Each number is 128 + 24 x the weight over its row's rms, rounded and kept within 0 to 255. Layers, rows and columns count from 0. The size above them is the row's rms in percent of the matrix's.

# layer 4 MLP up, 768x192, rms 0.142, rows 523-558, columns 0-95
size [106  96 101 106 101  94 101 100  96 102 113 100 104  94  97  99  95  97  91 103 101  96  87 100 101  91  88  92 105 108  99 107  98  98 105  98]
[[142  69 129 141 138 147  93 113 134 136 123 105 117 139 125 130 162 128 109 131 156 178  89 173 157 104 141 139 135 143 124 109 141 155 126 104  91 138 162  93 123 102 127 171 114 130 130 139 165 161 125 183 129 157 121 105 148 138 151 104 112 140 112 139 164 131 106 182 110  76 114 160 110 125  92  89 173 139 132 121  91 150 108 152 139 142 141 151 151 150 157 154  88  90 108 120]
 [129 102 140 125 135 108  87 102 111 143 120 117 163 132 134 139 145 133 155 157 130 168 141 111 133 123 177 127 146 101 166 133 146 116 122 109 140  88 119 129 155 111  84 134 208 124 126 114 103 105 113 119 127 129 122 141 138 112 104 124 160 163  75 147 112  90  67 106 152 141 131  96  78 157 128  85 121  70 107 121 104  96 142 174 138 125 152 131 141 109 135 116 121 152 100 135]
 [157 114 134  91 130 142 108 158 151 176 136 109  91 155 115 143 125 118 137 148 105 114 169 111 123 167 159 145 156 115 159 153 130 139 128 164 149  99 121 172 121 117 102 107 150 154 124 148 130 170 124  76 164 121 162 152 119 163 144 115 100 109 126 158 117 140 119 102 123  75 141 114 127 154 128 118 116 102  99 150  91 159 143 145 146  85 103 153  90 146 109 153 141  93 129 114]
 [163 140 111 102 132 146 111 110 133 124 168 151 100  81 130 121 137 118 112  61 172  92 160 153 129 162 142  91 120 146 133 132 126 119 171 117 153 118 119 116 117 137 143 107  95 138 120 104 138 115 153 143 175  93 129 145 120 140 137 108 149 154 137  68 137 129 116 129 158 121 106 157 143 127 141 124 140 155 172 142 147 133 134 121 155 125  31 129 106 113 110 121  79 145 133 133]
 [129 160 151 116  62 168 153 119 119 122 138 142 107  90 108 136  92 101 123 133 160 122 108 120  98 171 165 161 147 165  89 140 145 137 142 172 128 144 111 137 128 131 133 119 109 138 122  76 145 124 132 146  95 139 131 134 135 134 104  75 111 153 162 140 133 145 123 126 116 129 134 151  83 135 108 130 141 179 135 148 150 156 108 114 148 161 160 113  90 127 126 111 114 123 133 107]
 [131 132 123 158 161 137 165 123 120 100 128 119 156 108 150 146 133 155 110  79  75 137 131 139 129 101 149 146 170 103 155 115 137 125 122 174 135 122 109 130 159 106  77 167 149 128 150 139  98 166 152 127 159 143 120 150 124 119 126 127 174 120 124 154 130 121 136 185 144 129 107 128 143  82  98 130 109  68  54 153 128 126 135 124 183 108 129 164 126 118 142 146 124 125  92 144]
 [123  99 112 123 131  77 158 121 101 103 134  87  93 151 125 132 128  91 130 154 155 120 153  90 136 117 185 134 165 121 132 179 128 127 137 111 101 124  84  93 156  66 106 108 132  97 141 103 142 149 127 125 138 124 166 116 144 130 155 138 136 114 209  93 138 154 134 129 125 136 163 131 127 144 129 141 141 146 154 107 182  92 184 130 135 164 109 110 100 112 130 147 128 137 116 102]
 [ 76 199 141 138 116  97 132 105 135 113 112 130 103 109 160 143 128 111 150  79  88 125  97  86 126 149 177 141 143 106 131 136 157 156 132 139 137  88 116 116 115 140 121 155 126 157 137 140 141 108 143 148 140 189 124 138 126 129 139 116 182 144 121 115 116  90 137 108 110 121 169  99 127 107 129  86 113 158 112 127 204 126 148  94  96 122 149 154 119 126 102 122 126 135 195 150]
 [118 125 135 164 106 162 107 101 106 109 203 104 106 140  98 105 145 148 115 140 122 121 185 104 141 130 125 121  96 159 118 104 149 114 124 107 129 110 173  96 149 162 107 115  77 113 113 107 105 166 103  92 126 120  76 128 118 133 150 104 144 141 151 115 168 144 170 120  66 131 123 106 151 157 114 112 108 123 126 134 144  98 121 101 104 192 135 113 137 148 121 112 103 139 134  88]
 [138 134 159  90 170 142 152 114 118 102 127 137  98 131 172 132 131 133 149  95 140 125 140 148 128  75  93 123 166 142 179 150 107  93 141 117 118 154 102 168 127 112 134 160 105 111 101 115 164 137 112 159  91 149 151 131 123 148 131 119 121  88 118 121 140 160 135 143 104 124  89 116  73 100 118 126 138 135 116 118 104 144 128 135 122 124 113 144 126 127 136 138  86  75 138 170]
 [111 117 149 141 134 160 138 118 138 137 119 105 144 150 126 125 164  88 117 162 112 133 120 125 108 145  99 120 174 152 187 118 151 113 153 149 106 106  96 176 107  93 123 179 128 172 149 204 105 163 122 128 112 135 113 135 128 162 113 129 166 107 140 109 116 128  91 148 115 141 121 118  95  80 144 109 101 126 124 162  85 137 134 124 183 100 108 122 176 144 138 136 125 143 124 135]
 [101 136 145 163 131 130 149 102  84 153 154  91 131 138 140 146 119 134 173 156 104  89 122 131  76 169 138 144 152 111 129 151 146  92 174 153 112 138  71 155 111 133 101 147 114 157 141 123  80 108 164 112 170  99 131 110 126 117 133 117 127  53 154 166 145 151 174 134 142  96 132 146 109 129 101 104 139  89 145 112 130 134 146 127 146 149 169 138 114 188 112 122 166  93 121 121]
 [156 135 151 129 150 128 134 128 142 152 119 141 114 131 139 135 151 159 148  97 137 104 152 145  85 144 128 112 157 113 186 127 138  82 119 147  90 110 138 101 132 139 122 127  93 121 131 154 148 123 159 131 140 153 109  96 102 128 120 101 127  89 122 154 138  91 119 158 136 162 171 114 116 116 134 144 116 122 138 110 123 139 133 164 124  97 144 101  79 137  92 102  71 124 135  95]
 [156 134 140 121 145 125 121 156 128 126 115 157 135 141 147 160 114 123 112 134 117 125 132  96 134 142 106 149 156 136 135  89 113 114  86  86 119  99 102 117  92 134 138 125 127  94 123 150 126  86  96 158  97 160 154 157 121 139 159 116 164 172 119 152 148 127 117 134 167 126 144 130 107 196 177 104 113  79  96 146 145 146  75 163 159 125 161 136 147 137 118 143 114 122 105 140]
 [136 161  78 140 126 147 142  98 105 152 123 121  86 111 121 146 124 146 107 145  91 155  95 100 128 121 119 100 134  94 114 171 164  99  94 116 121 124 133 110 129 127  87  88  67 118 114 115 113 106  71 108 153 139 111 129 203 144 139 168 142  88 154 146 119 123 113 178  72 132  95 148 174 128 109 125 143 137  88 130 122 142  88 113 123 176 124 146 169 150  96 107 107 117 130 105]
 [149 127  86 151 139 130 139 128 121 111 130  95 136 164 153 145  80 124 135 107 178 132 149 101 145 106 108 157 124 111 143 167 151 143 135 139  56 133 109 151 141 127 135 128 109  99 138 132 116 122 108 142 115 112 111 149 139  87 112 171 107 157 164 131 153 156 119 165  76 177 114 115 138 138 100 104 144 128 123 154 183 135 136  85 158 170 133 172 121 135 146  90 102 121 125 115]
 [140 102 123 100  94 142  88 118 139 153 105 115  86 138 100 152  90 135 117 102 128 163 125 132  84 153 102 103  95 126  93 134  85 142 137 128  86 154 108 148 144 120 126 173 101 136 103 152 131 115 131 106 159 127 111 113 109 101 135 127 157 124 172 142 136 138 150 178 125 148 127 109 115 173 118  95 119 107 168  88 161 139 170 156 145 137 158 145 100 120  65 137 120 130 119 115]
 [174 123 114 117 143 137 131 113 117 153 155 117 164 124 122 102 157 125 141 128 135  87 115 159 141  98 176 101 151 171 112 168 129 129 168 136 131 136  90 131 135 108 152 171 147 127  76 115 124 114 115 108 117  90 146 151 139 145 190 157  77 114 167 162 142 166 127 125 104 110 169 101 133 165 135 138 155 106 133 129 144 144 107 138 139 112 150 118 131 133 115 134 106 157 164 134]
 [135 143 117 121 184 131 107 124 149 144  81 106 166 146 131 131 126 142 138 116 109 146 128 130 185 126 116 102 118 121 134 141 132 128 163  82 155 106 131 155 112 129  90 101 150 117 123  97 141 153 132 133 136 153  99 106 138 130 142 126 137 116 125 166 130 144  97 184 146  91 106 122 122 132 141 101 164 164  83 110 138 120 128 123 133 157 108 112 135 128 153 122  62 107 172 147]
 [173 156 129 103 152 142 127 108 144 116 127 152 149 167  63 122 129 105 141  76 130 152 152 119 129 169 166 134 149 131 160 107  96 174 113 150 145 136 136 146 111 119 100 101  90 110 144 131 106 132 104 165 144  73 122 104 108 146 108 112 166 137 132 123 120 109 147 137 132 116 133 183 108  82 105 101 154 106 159 148 185 122 130 142 107 166 136 152 129 116 127 117 158 134 123 139]
 [126 136 156 156 133 120 131  93 156 172 127  69 108 151 114 124 113  83 118 105  89 108 142 133 115 143  73 133 130 163 146 130 134  90 130 117 165 144 137 145 177 148 134  78  89 157 137 146 130 160  93  94 128 121 148 133 134 152 115 132 134 119 138 135 125  95 104 118 125 120 138 142 139 147 147 111 137 133  94  78 145 108  95 126 156  80 108 132 134 114  99 121 144 141 106 116]
 [133 105 161 115 114 127 144 115 169 121 175 106 139 117 114 139 136 108 132 150 135 138 143 124 134 114 137 143 138 126 114 129 117 140 134 135  99 125 161 120 146 153  92  96  89 121 143 141  89 169 147 116 118 133 144 110 105 123 131 176 142 131 135 162  93 106 144 142 144  99  79 140  92 116 143 172 114 135 124  95 152 158 171 114 148 130 155 188 159 115 134 120 129 135 126 116]
 [ 63 157 122  96 145 106  96 165 126 145 172 154 127 208 109 123 124 147 134 133 118 120 100 130 130 141 114  99 127 137 151 152 122 126 101 126 109 101  92 150 132 153 167 141 166 152 116 140 146 140 131 137 109 144 146 157 148 145 104 117 124 100 135 136 116 119 151 175 141  71 116 145 138 139 121 105 130 169 134 157 158 132 126 122  92 138 171 126  98  90  98 124  93 128  92 125]
 [164 132 122 109 127 100 109 129 114 149 146 126  65 152 152 157 103 155 127 121 100 131 114 128 141 132 111 139 170 113  91 174 144 145 132 131 151 158 104 169  92 125 123  96 125 121 128 132 183 123 121 106 110 131 150 156 116 125  90 111 119 129 116 128 149 110 114 174 127  94 139 149 125 116 140 127 142 119 122 153  74  95 123 125 108 100 107 154 135 144 129 108 131 164 147 133]
 [ 68 171 142 129 114 136 142 104 140 178 131  83 168 118 148 130 142 143 133 149 182 120 175 124 153 184 148 122 110 116 112 169 151 144 151  65 120 108 144  77 116 101 126 127 154 141 156 160 106 162 122 133 151  95 149 155 159 121 154 117  87 125 133 103  77 128 126  93  95 140 167 165 109 135  85 135 156 116 126 102 136 123 120 142 128 144 152 137 122 159 146 149 126 139 106 155]
 [119 109 150 103 127 113 103  64 169 109 142 117 163 115 136 103 107 158 121 163 110 101 161 148 109 137 111 120 148 114 153  77 116 105 143 143 109 160 134 146 114 148 152 130 127 105 104 170 145  96  68 138 143 160 109 114 123 143 125 101 199 107 117 127  89 142 142 100  75 121 141 142 127 133 145 110 173 106 135 106 127 125 109  94 145 102 169 130 122 140 111 112 150 141 136 114]
 [130  89 170 150 145 121 144 138 135  89 167  59 160 149 144 114 134 113 126 128 144 111  99 108 127 148 141 155 116  99 125 111 136 118 103 110 129 118 132  89 152 152 137 149 139 113 140 148 105  88 141 139 131 150 121 130  98 108 119  96 150 172 131 142 117 136 116  96 126 117 144 174 135 123 176 119 138 137 144 111 109 139 100 127 124 168 121 152  76 130  71 133 131 138 138 121]
 [142  95 114 155 124 184 130 135 115 110  96  99 102 153 145 147 158 130 136 151 126  83 144 152 141 139 173 110 125 144  85  96 130 157  92 132 155 113  72 154 136 136 126  68 145 119 166 114 144 122 151 163 103 106 110 150 123 108  91 165 160 126 127 135 130 110 101 158 158  93 118 141 128 131 102 120  85 112 143 168 132 113  96 163 174 149 131 117 157 122  89 102  98 126 133 132]
 [172 123 111 144 143 106 144 153 117  96  92 111 120 108 141 139 129 128 137 108  96 128 133 134 131 128 143 146 161 155 114 116 154 114 123 131 113 154 133 135 143 117 111 148 145 156  89 124 123 119 130 135 149 122 168 119 164 110 162 153 147  99 146 130 104 166 126 151 114 121 115 131 111 121 162 141 102 124 138  71 117 136 126 112 135 118 144 142 130  98 118 136 128 126 155 128]
 [123 147 111 146 119 155 170 127 145 110 163 112  88 124 120 119 151 131 141 136 175 162 156 142 145 162 135 113 157  79 103 118 105 104 160 157 103 113 128 128  91 124 128 102  74 139 113 162 129 140  92 125 142 133 161 158 142 173 123 147 135 129 131 112 131 115 134 126 151 163 125 123 107 123 190 154 131 156 154 174 119 146 124  79 143 135 122 100 103 154 116 143 131  91 127 105]
 [133 184 114 147 142  89 145 128 107 150 152 122 135 138 176 125 112 101 159 124 124 152 148 107 107 102 149 158 121 103 137 128 137 126  98 121 151 162 131 134 155 144 138  72  89  89 162 133 137 119 170 122 141 121 104 137 118 160 112 152  90  94 134 126 128 132 134 118 130  72 112 126 178 126 134 123 126 171 131 117 117  86 125  97 131 131 144 121 118 149 115 144  98  89  99  89]
 [134 104 165 115 147 127 136 150 104 107 103 150 135 156 160 138 149 125 120  85 107 135 155 115 172 148 118 122  97 135  97  82 138 121 107 113 153 163 119  90 133 116 145 146 167 139 121 124 117 118 164 124 139 143 100 126 144 153 147 106 160 118 123 134 145  98 141 194 135 109 122 146 132 188 132  96 120 119 116 104 102 117  95 116 129 164 144 148 120 162 113 135 106 159 114 138]
 [201 110 144 158 126 142 181 147 126 140 134 117 140 141 190 109 146 114 105 133 147 106 134 142 102 145 131 129 105 150 119 142 113 134 137  81 167 109 148 128 101 126  82 142 116  80 108 121 145 119 152 139 119 116 119 136 158  89 103 115 159  87 113 139 131 115  98 177 201 128 161 111  87 149 151 117 123 121 100 135 178 141 127 101 137  98 156 166 110 155 122 120 144 153 115 115]
 [152 111 105 146 103 138  95 149 128  99 147  96 145 108 109 169 127 141 145 112 144 106 152 154 101 147 136 117 114 116 127 125 159 138 139 153 112 115 179 141 126  88 103 137 146 118  74 104 113 146  74 115  86 140 114 129 112 116  97 163 138 127 108 138 117 150 137 109 126  96 194 126  98 123 178 124 103  98 103 142 152 138 105 112 133 119 139 157 167 143 105 143 164  89 104 153]
 [135 152 126 109 113 135 148 159 126 116 115 101 128 170 141 132 129 172 154  89 148 117  74 152 137 155 120 116 123 133 122 136 152 173 140 120 148 133 152 126 124 137 128 175 138 136 137 160 123 150 151 154  76 153 148 103 125 128 165 136  65  65 153 139 117 128 117 138 117 124 143 172 141 132 145 120 121 114 140 122 155 154 134 127  76 145 131 122 120 116 143 117 156 142 208  96]
 [154 118  82 114 153 151 129 152 162 154 157 141  98 130 141 128 109 128 135 141 145 131 143 134 106 133 125 169 117 117 193  90 142 133 163  94 149 142  87  97 117 117 126 132 132 129 160 135 141  94 144 155 175 155 140  92 119  75 163 162 125  97 172 130 144 152 121 110 168 129 145 105 151 119  82 138 122 144 108  83 131 145 120 143  83  91  89 133 139 161 144 131 146 140  97 109]]
# layer 4 MLP down (transposed), 768x192, rms 0.108, rows 523-558, columns 0-95
size [103 104 104 100 106  99 104 101 101  96 107 108 102  95  99 101  93  94  93 103  97 104  93  89 103  96  91  93 105 109  99 106  96  97 101  94]
[[154 103  97 109 157 127 141 120 168 134 102  91 122 113  76 162 104 140 145 137 135  97 185 117 131 121  97 106 128 131 147 152  98 104  96 150 118 102  59 183 125 138 116 139 101 136 156 109 157 139 152 114  94 128 105  73 119 142 152 118 139 144 126 108 110 109 171 167 117  98 166  86 133  98 127  98 155 119 115 147 121 160 124  77  93 135 150 122 125 109 112 112 116 167 133 153]
 [110 124 120 156 140 118 101 106 119 114 111 108 128 157 125 154 115 106  84  83 114 155  99 155 139 128 117 115 140 145 166 127 126 123 111 104 141 135 115 103 138 151 123 138 140 156 106 167 146 117  89  99 142 182  93 104 135 153 122 166 145 117  72 155 105  96 110 113 141 145 106 150 114  85  94 124 179 143 131 155 133 137  97 110 123 147 106 106 133 127 121 124 121 118 115  51]
 [138 135 130 149 133  87 130 139 134 155 191  94 144 131 142 192  86 123 101 126 132 136  79 111 120 122 129 158 114  85 114 125 153 147 111 139 144 123 166 124 143  82 130 211 140 133 139  85 115 146 141 123 110 174 184 128 103 146  98 120 122 131 113 113 137 148 130 141 102 122 127 160 146  51 136 134 136 141 107 119 144 129 110  78  71 146 129 141 147 119 128 136 125 127 144 103]
 [ 98 135 124 160 159 146  90 125 106 145 136 139 119 168 124 141 118 155 164 134 134 147 116 134 131 121 125 140 106 121 120 164 108 138 152 135  97 157 114 112 163 101 137 132 122 129 172 157 129 142 139  65  86 126 125  89 103 142 135 138 117 125  94 123 105 143 134 131 134 102 152 115 132 133 147 151 104  77  85 145 116 157 130  81 114  93 162 147 193 120 138 115 141 160 154 128]
 [146 131 141  91 188 129 136  89 131 112 180 142 117 120 109 124 133 128 104 104  77 108 129  92 142 110 119 108 129 132 131 139 125 142  77 130 110 159 126 120 134 203 124 101 167 125 160 120 164  92  63 123 135 172 128  72 150 148 129 143 120 132 122 138  97 137 120  93 128 102 136  97 106 133 136 137 109 125 127 116 126 119 131 125 145 184 148 124 137 142 117 113 121 109 178 144]
 [108 124 113 119 161 119  97 160  82 141 105 120 118 139 129 122  81 132  90 120 135  82 119 104 134 161  81 113 117 131 137 109 145 149  96 102 133 113 124 150 132 146 144  79 138  81 143 152 163  98 143 131 128 167 134 115 123 119 102  99 164 140 104 152 141  95 136 144 141 111 138 110  74 123 144 150  89 102 149 112 121 176 158 140 129 118 124 103 109 160 135  90 160 122 122 145]
 [114 146 102 145 133 122 124 109 173 125 142 159  82 129 133  95 160 147 160 140 149 139 141 154 114 152 168 155 134 129 108 131  90 112 149 123  99  99 125 151 118  91 135 146 151 111 154  98 127 144 156  95 120 130 126  67 117 115 105 107 154 166 103 126 153 107 102 124 119  70  79 164 136 141 134  87  90 116 175 117 150 121  97 112 143 124 157 109 157 115 139 108 120 162 136 143]
 [140  86 126 125 121 121 121 125 143 107 147 153 123 138 140  88 125 111 150 127  96 137 145 156 148 134 141 115 148 166 175 165 133 129 147  89  94 113 138 110 168 101 139 151 111 161 140 112 133 146  81 113 160  90 119 167 134 147  98 133 104 128 145 132 106 159  68 110 131 123 120 137 156 159 138 123 132 150 158 108  88 117 151 128 131 121 121 108 157 142 135 115 141 168 108 107]
 [146 122 122  59 140 109 124  86 110 129 151 140 120 118 103 132 143 147 126 140 110 168 144 116 170 158 145 130 125 133 143 118 120 129 172 131 108 117 146 158 131 157 116 142 116  87 164 146 180 111 166 125 106 131 143 123  85 163 113 118 121 133 163 150 101 128  70  74 112 115 151 119 125 162 143  95 105 119 151 102 129 146 128 192  95 117 133 119 167 155 141  93 130  85 113 110]
 [129  81 106 121 132 129 105 124 131 115 111 109  91 146 170 119 104  93 128 148 122 101 124 124 100 138  88  85 123 128  91 103 161 171 145 127 166 161 124  96 145 136 107 148 164  82 159  90 167 121 149  99 129 130 129 107 124  91 110 110 102 116 165 137 165 162 104 149 144 137 131 141 152 136 155 161 131 139 118  99 136 159 131 146 143  88 117 159 148 158 145 132 155 116 122 122]
 [145  66 149 112 129 106 130 165 157 162 106 148 180  69 166 131 131 149 117 122  95 104 119 123 114 157 129 117 151 118 114 110 131 134  93 138  85 120 133  98 134 138 133 106 146 148 108 106  97 152  88 116  94  81 119 127 112 115 135 106 157 111 145 115 111 110 121 124 144 125 146 135 135 133 138 128 115 104 119 107 168 171  97 108 151 163 176 134 109 132 116 111 118  19 130 125]
 [126 128 145 132 117 124 140 132 102 116 153 135 159  87 134 155 140 152 137 174 136 171  86 119 131 156 113 110 139 122 156 122 165 131 144 134 127 132 146 143 151 150 177 150 215 155 142 103 102 101 148 146 113 155 115 155 114 116 121 125 122 162  99  99 122 190 115 106 155 148 132  86 120 119 143 123 168 109 144  74 108 121 109 113  87  78  81 151 148 110 113 136 167 138 112 102]
 [108 174 139 126 128 168 116 196 150 139 103 122 131 181 109 113 111 123 138 132 156 137  81  96 135 114 146 141  86 128 105 139 139 142 138  70 140 153  69 105 153 186  83  88 105 124 125 134 167 111 134 117 105 106  99 117 170 142 115 149 114 135 150 160 139 122  96 110  96 130 103 125 148 150  85 126 139 112 135 118 112 118 161 105 158 133  94 102 141 146  96 134 166 123 125 160]
 [132 131  96 148 127 135  74 126 119 128 128 139 164 148 124  94 114 164 144 164 125  78 118 114 135 131 119 140 109 134 158 140 102 108 153 114 169 116 182 189 143 111 107 155 149 175 155 112 129 147 141 118 117 149 140 136 143 113 100 155  92 110 129 158 127  89 101 126 145 123 163 131 168 102 107 112  93 132 132 142 119 141 113 128 100  97  73 154  95 129  76 127  97 108 151 134]
 [176 129 114 166 136 122 121  93  92 111 141 133 125 128 117 147 137 152 135 132 125 176 129 147 151 135 120 136 121 127 131 132 145 127 105 119 134  96 122 160 135 104 153 167 118 102 105 149 128 124 137 135 130  55 110 150 102 140 102 122 119 122 164 153 132 126 145 123 147 107 132 161 157 188 129  95 122 113 162 136 158 136 131  94  80 118 105 120  98 123 112 139 147 126 167 141]
 [137 140  46 116 166 123  92 145 145 114 125 124 122 121 162 185 128 105  69 115  99 150  94 127 158  90 139 146 168  95  95 128 131 140 170 141 128 103 141 162 112 134 160  91 134 158 120 146  89 163 152 107 142 124  90 128 120 111 117 127 146 144 130  94 113 139 143 113 130 124 169 131 182 144 147 131 136 150 185 117 105 120 152 115  92 139 122 111 129 118 141 127 142 109 101 100]
 [161 167 139 141 101 163 152 156 145 130 162 138 151 128 121  82 130 117 120 155 110 146 119 135 133 118 146 141  91 123 149 145 123 109 111 130 176 130 113 173 126 124 129 132 119 113 130 121 119 127 113 134 110 137 155  92 164 140 122 137 108 121 118  93 148 144 138  92 144 123 188 165 122  96 154 166 160 190 119 149 119 138 137  93 114 127 125  97 160 119 165 103 150 125 146 161]
 [117 171  66 142 138 105 117 157 101 152  79 164 146 169 150 105 118 128 126 123 144 144 128 175 202 112 155 119 108 119 188  88  97 111  79 137 129 120 122 139 104 108 178 100 155  90 121 149 121 139 126 116 133 139 142 142 125 139  93 116 146 112  88 111 172 152 140 130 119 111 115 161  66 102 106 122 140 118 155 117 123 120 125 139  86  75 128 135  89 141 121  98 132 119  92 140]
 [147 136 107 132 125 136 121 122 146 127 129 186 112 113 120  94 125 155 114  98  75 101 147  91 129 127 160 158 141 140  80 147 101 115 118 145 124 126 114 131 168 105 131 149 127 146 149  83 136 159 123 111 135 128 166 124 141 161 147 132 141 114 139 103 131 102 147 134 101 155 108 112 149 128 126  94 115  81 152 128 101 119 128 124 103 149 107 152 127 138 136 112 137 196 124 105]
 [106 111 128 127 101 191 145 129 101 114  99 130 114 132 118 111 116 101 115 105 126 100 140 167 119 178  86 132 176  87 122 130  98 126 123 103  82  92 150 156 160 124 111 116 170 137 141 124 112 187 127 107 141 130 137 147  97 124 153 157 160 159 127 132 140  84 105 119 121 113 103 118 142 150 108 106 135 122 180 128 126 108 140 109 107 103 112 132 154 157 147 130 126 153 116 116]
 [139 159 177 135 176 154 142 156 176 164 133 128 114 123 115 170 139 112 151 119 101 119 120 103 113 116 144 115 133 152 105 169 151 103 139 118 178 105 117 144 131 123 125 153 125 127 143 162 136  38 142 115 136  74 170 123 132 114 104 119  96 131 148 143 109 120 123 122 160 143 123 157 131 129 140 123 185 138 120 121 158 189 168 153 128 132  80 152 110 128 100 128 123 130 141 114]
 [100 140  97  69 133 145 170 119 146 136 184 147 128 116 145 111 132 135 121 157 138 122 132 124 142 173 130 183  65  88 132 146 143 123 144 145 147 117 100 128 124  91  80 137 106 138 153 100 149 107  74  99 140 160 138 109 121 150 128 113  99 151 126 121 112 107 181 117 133 112 176 134 154 121 123 202 175 155 154 103 133 119 130 127  95  78 107 133 129 153 126 119 124 167 121 106]
 [184 134 116 162 101 123 130  60 124 153 146 114 161  99 142 165 147 100  85  82 119 136 119 155 157 160 141 124 133  89 125 129 140 119 152 132 110  90  99 125 143 133 149 149  80 147 103 152 137 146 175  87 128 138 126  87 151 120 137 152 139 125  99 117 117 149 115 130 157 121 149 117  93 115 130 161  94  90 133  66 125 120 119 109 117 120 129 148 101 126 154 125 178 154 125 138]
 [101 123  75 169 100 126  76 143 115  72 131 155 126 155 126 128 160 149 135 101 138 122 168  85 143 129 175 118  92 146 154 106 116  93 106 145 164 107  98 124 112  95 148 123 196 126  93 159  93 115 103 130 131  96 129 126 121 121 150 154 111 109  94 104 149 120 147 110  90 122 112 162 135 139 105 148  77 131 147 120 153 127 121 110 142 165  98  93 114 114 105 135  58 105 134 160]
 [114 129 181  74 146  81  82 113 146 121 153 153 138 108 135 134 140 170 109 127  78 108 134 168 106 168 135 106  96 137  86 112 115 131 155  98 131 113 159  70 141 118 170 128 134  85 117 123 138 154 104 143 153 134 125 154 131 108 134 126 140 147 103 120 108 156 104 108 120 130 169 168 147 113 127 122 149  97 107 101  89 104 145 119 157 127 123 111 115 149 140 143  87 113 121 134]
 [172 147 149 144 126 115 143 162 103 107 149 108 163 108 120 166 147 130 140 162 131 168 117 136 138 112  67 139 146 110 108 150 100 101 120 146 177 188 121  93 121 157 131  93  94 150 111 159 131 126  94 152  99  92 138 127 135 141 124 121 130 113 187 114  98 114 135 115 128 111 143 135 187 132 105 174 114 124 109 100 144 135 139 135  93  91 101  89 122 117 122 125 125 139 139 117]
 [126 137 162 119  73 181 143 110 116 117 116 124 117 109 152 114 119 117 131 105 146 116 117 114 143 123 160 112 119 105 149 177 125 129  92 149 124 152 154 137 133  90 151 119  99 149 121  85 115 111 104 142 140 161 125 120 139 153 141 141 124 122 137 138 162 116 113 124  98 135 147 108 121  94  94 123 141 167 151  96 133 131 125 113 133 152 166 117 181 144  97  97 118  98 153 153]
 [123 146 160 122 156 140 169 117 114 101 104 125 133 144 140 146 101 111 135 163 115 126 168 143 124 116 160 133 139 136 120  95 118 150 102 111 134 139 139 136 152 132 121 143 170 141 156 127 161 115 122 132 123  63  84 115 108 155 139 105 115 137  96 136 133 122 107 119 156 118 165 151 153 118 156 136 135  76  94 132 116 128 165 165  94  82 144 107 116 134 152 141 150  72 157 124]
 [146 135 143 127 155 132 106 132 111  82 134 141 109  91 172  74 168 166  87 136 109 151 115  95 144 131 102  94 162 128 136  88 109 123  76 131 166 121 140 127 170 175 120 138 113 113 140 153 121 135 124 109 168 160 131 119 153 135 116 124 144 115 166 121 141 141 140 154 104 105  97 120 128 161 118 158 142 124  95 127 111 134 112 166 116 116 115 107 105 147 156 124 142 170 142 120]
 [115  87 179 142 120 127 110 140  90 104 144 100  83 124 122 173 144 147 106  86 117 124  99 128 128 155  73 122 124 118 128 137  63 152 157 132 166  93 118 140 157 168 112 129 149  98  76 124 159 113 124 153 143 128 146 109 104 156 135  90 153  79 140 178 155 142 152 164 132 100 134 138 136  98 127 133  89 156 137 129 128 130 135 141 114 104 132 137 129 122 105 163 128  94 141 117]
 [132 154 122 125 114 145 118 178 126  97 116 128 144 123 142 117 153 149 158 138  96 114 104  73 104 123 138 110 143 125 141 158  88 122 151 153 123 108 139 148 120  98 143 121 135 153 135 137 103 124 139 134 119 129 144 167 129 122 105 109 207 123 129 140 109 122  73 141 128 122 106 143 136 112 153  80  76 122 129 163 206 154 134 168 132 155 143  91 113 157  95 122 144 110 143 134]
 [135 112 146  88 106  94  80 143 148 165  94 119 125 141 125 133 151 175 119 150 152  84 166 129 124 114 132 139 135 155 102 129 131 115 118 136  99  99 120 149 125 157 150 156 133 185 131  70 135 145 101 117 120 117 128  92 123 126 122 129 157 131  95 151  94 134  85 129 122 164 101 100 112 162 121  84 138 132 125 124 140 130 174 117 113 145 127 102 154 127  75  77 120 141 109 163]
 [172 137 161 121 121 143 145 130 147  77 128 129 130 103 117 128 129 154 116 139 140 111 105  67  99 154 112 134 131 154 129 110 166 128 127 167 154 124 151 116 131  94 177 104 125 125 171 101  96 100  89 107 117 138 151 140 165  88 100 147  85 132 130 114 151 172 147 153 136 145 126 157 124 139 143 120 112 118 118 168 103 126 126 132 146 162 132 101 142 124  93 154 134 145 146 135]
 [119 126 109 133 100 122 148  98 145 114 133 180 126 151 100 135  58 108 138  93 151 164  93 133 162 161  86 132 159 121 145 133 130 124  90 117 160 100 125 124 121  96 117 126 101 137  73 150 212 127 132 172 127 117  98 132 137  79 127 116 148 105  70 113 112 105 175 112 111 162 149 111 131 158  92 102 127 133 119 111 116 125 144 120 103 162 117 105 109 189 128 137 139 118 139 150]
 [147 131 147 151 170 124 152 172 114 167 121 135  63 155 165 104 180 100 147  85  98 113 107 120 126 112 111 111 102 110 152 176 138 134 125 147 153  86 135 103 136 143  72 132 162 210 103 113 112 145 136 133  98 139 113 139 135 164  85 127 120  78 166 138 124 132 123 137 114 142 117 119 116 126 121 122  94 135 126 105  98 139 128 114 128 126 152 100 114 112 165 125 147 144 111 113]
 [154 111 116  82  65 100 118 132 125 118  94  95  91 148 134  97 129 113 142 130 103 118 129 139 141 123 111 142 112 171  88 162 157 138  96 123  88 103 163 121 120  70 128 118 103 157  91 117  71 133 109 117 144 127 142 109 136 157 125 109 103 114 120 119 129  95 140 156 113 162 147 150 131 131  75 168 110 103 112 167 115 135 119 113 138 146 134 164 118 138 102 117 152 116 149 105]]